config.yaml
n_layer: 17
d_model: 128
n_head: 4
n_kv_head: 4
head_dim: 32
d_mlp: 1024
vocab_size: 8192
activation: "gelu"
norm: "layernorm"
norm_place: "pre"
norm_eps: 1e-05
positions: "rope"
rope_base: 2470.0
rope_fraction: 0.25
qk_norm: false
attn_scale: 0.177
bias: "all"
tie_embeddings: false
parallel_block: true
init: "uniform"
init_std_qkv: 0.0258
init_std_o: 0.0258
init_std_up: 0.0258
init_std_down: 0.0
optimizer: "adamw"
lr: 0.00202
beta1: 0.9
beta2: 0.98
weight_decay: 0.072
lr_head: 0.0105
warmup_steps: 243
schedule: "cos"
final_lr_fraction: 0.03
batch_tokens: 32768
seq_len: 768
doc_mask: true
train_tokens: 260300000
steps: 7944
dataset: "wikipedia_en"
Each number is 128 + 24 x the weight over the matrix's rms, rounded and kept within 0 to 255. Layers, rows and columns count from 0.

# layer 5 MLP down (transposed), 1024x128, rms 0.0104, rows 964-974, columns 64-127
[[128 130 132 126 134 127 127 118 122 122 122 129 128 130 127 133 129 129 118 125 119 136 129 134 123 126 132 131 127 135 124 113 123 131 132 121 124 129 123 131 130 137 135 125 136 123 127 124 132 132 133 135 132 124 136 133 129 136 119 134 123 118 130 125]
 [126 126 126 128 133 120 125 124 123 125 123 123 126 132 123 127 124 125 122 128 117 132 124 124 122 125 122 125 121 133 125 123 126 120 136 126 133 127 129 137 126 128 133 127 133 128 127 123 128 128 138 132 130 125 125 126 132 129 136 133 122 119 131 123]
 [ 29   0 255  27 223 255 255 255  47 255 255 116 168  38 168 181   0 219   0 172  84  30   0 255 255 169 212 255 105 255 175 116 131 255   0 255  69 255   0 138 158 121   0   0  81 111  12 176 255   0   0 120  26  98 255  39 255   0   0 255  86  74 133 255]
 [128 128 130 127 130 129 128 127 127 122 123 125 126 130 129 131 124 128 128 130 119 129 123 123 121 132 134 126 127 132 120 122 128 125 128 129 134 123 127 132 123 133 132 129 136 126 135 124 135 127 145 126 130 122 130 134 131 133 132 131 127 123 131 127]
 [128 129 129 133 130 123 123 125 123 125 125 129 124 131 125 125 122 123 121 122 125 130 125 128 124 124 130 127 122 133 127 120 125 120 129 131 128 127 130 129 129 124 128 126 130 129 126 120 123 128 133 131 127 124 129 125 129 127 128 130 124 122 128 126]
 [132 128 128 128 132 124 132 136 136 129 130 127 128 131 125 124 130 132 124 128 130 125 131 129 132 129 127 138 130 132 133 133 134 127 139 129 131 128 128 122 130 121 133 132 129 126 133 132 131 130 136 129 131 130 131 131 134 134 128 128 121 131 132 131]
 [128 131 128 131 125 129 133 128 130 124 127 130 126 129 133 128 128 130 135 130 127 121 125 127 127 134 137 127 129 124 124 130 126 130 121 125 127 126 123 123 123 125 127 130 125 125 131 130 126 128 130 128 126 122 132 128 131 132 120 124 133 137 126 131]
 [132 128 129 121 129 130 129 129 123 122 129 124 134 133 123 123 133 129 126 132 125 121 128 130 128 131 122 129 131 127 126 133 126 127 133 121 124 126 124 125 128 120 125 123 125 126 124 128 127 130 133 127 126 125 131 126 130 131 126 126 124 126 131 133]
 [128 126 128 129 130 123 131 129 128 129 132 131 126 128 129 131 123 123 128 123 124 127 130 128 129 129 127 135 129 133 134 128 134 127 130 133 132 129 130 127 128 124 133 133 131 127 131 127 130 130 129 131 126 123 127 133 130 126 128 131 126 133 129 129]
 [131 130 127 128 131 127 125 129 128 121 117 119 124 132 124 124 125 132 127 133 124 127 125 123 126 130 129 128 129 131 123 129 125 123 128 117 136 127 130 126 125 125 134 127 128 126 132 123 132 129 140 129 132 126 134 123 128 132 131 126 124 127 132 126]
 [126 128 133 131 129 128 125 117 117 125 124 132 130 127 131 132 125 124 126 124 121 134 128 131 123 128 134 122 125 132 124 115 122 126 126 128 125 129 128 133 127 136 129 129 129 130 132 126 130 126 128 130 130 123 129 131 125 129 124 133 130 122 128 125]]
# layer 5 MLP up, 1024x128, rms 0.0143, rows 965-974, columns 64-127
[[142 129 112 126 110 120 121 120 115 114 123 154 137 105 117 122 138 114 141 131 137 108 124 126 131 130 141 137 135 120 124 121 135 128 115 153  95 112 141 121 138 128 127 146 123 135 111 124 119 131 141 121 120 137 119 133 116 129 128 118 106 141 117 117]
 [223 243   0 236  95   0  68  23 170   0  86   0 255   0   0  92 255  20 255   0 255  89   0 159 255 244  68  91 109 152 125   0 255   0   0 204   0 131 107   0 163 159   0 255 252 241 173   0  92   0   0  61 109 255 215 254 255 216   0 162   0 210 123  76]
 [134 124 114 133 118 110 124 122 112 118 121 149 141 121 112 118 140 110 135 129 133 122 123 127 128 132 129 132 132 123 123 116 134 127  96 140  86 106 143 121 139 114 131 141 124 132 110 126 111 125 139 122 122 137 126 124 114 116 135 122  98 150 124 110]
 [151 129 119 128 108 119 127 127 122 123 123 147 134 121 124 118 146 119 139 136 138 118 120 127 134 130 139 129 128 124 128 120 137 130 125 158 109 119 141 130 144 132 131 145 126 135 116 124 126 133 137 128 126 133 120 130 120 130 129 122 118 140 127 123]
 [125 124 126 119 122 126 120 116 119 127 125 116 117 102 124 129 115 123 121 120 124 118 122 122 119 120 120 114 120 120 123 113 115 122 118 118 129 112 120 116 112 127 116 120 119 129 124 126 120 102 124 124 126 119 115 117 120 123 128 124 127 111 123 125]
 [130 126 136 131 149 133 137 134 137 136 134 135 135 149 132 130 130 139 126 128 131 148 130 130 131 131 122 133 129 133 130 128 120 131 145 187 135 135 129 127 126 135 135 132 137 124 139 137 134 127 122 136 133 125 139 141 131 128 143 139 135 125 143 131]
 [116 123 127 124 130 127 132 122 122 123 123 123 117 104 128 124 114 129 126 119 123 116 131 126 127 124 116 117 117 122 127 125 122 127 110 107 130 122 120 121 117 128 123 115 117 124 155 119 124 116 123 118 123 124 118 117 122 119 127 123 131 124 128 114]
 [139 128 124 130 125 127 128 129 132 132 123 139 135 124 126 125 142 129 131 133 143 127 135 135 128 128 136 135 132 132 128 124 138 129 135 170 126 127 134 127 132 129 127 137 136 131 127 130 125 135 133 128 132 130 127 132 130 141 137 124 128 130 123 133]
 [136 124 114 123 117 115 134 116 108 114 123 148 135 110 121 120 133 111 134 127 132 111 117 128 131 132 127 126 123 122 132 118 127 126 115 158 102 116 128 129 133 124 125 133 119 130 133 127 119 129 134 125 119 130 111 119 118 120 126 127 108 137 121 112]
 [145 128 118 136 111 109 126 132 122 120 117 149 138 132 120 119 142 115 145 137 142 119 116 123 132 135 141 148 134 125 128 128 137 127 125 160 102 111 145 125 156 120 135 149 136 134  97 117 119 134 146 126 126 135 130 135 117 131 135 116 102 148 125 114]]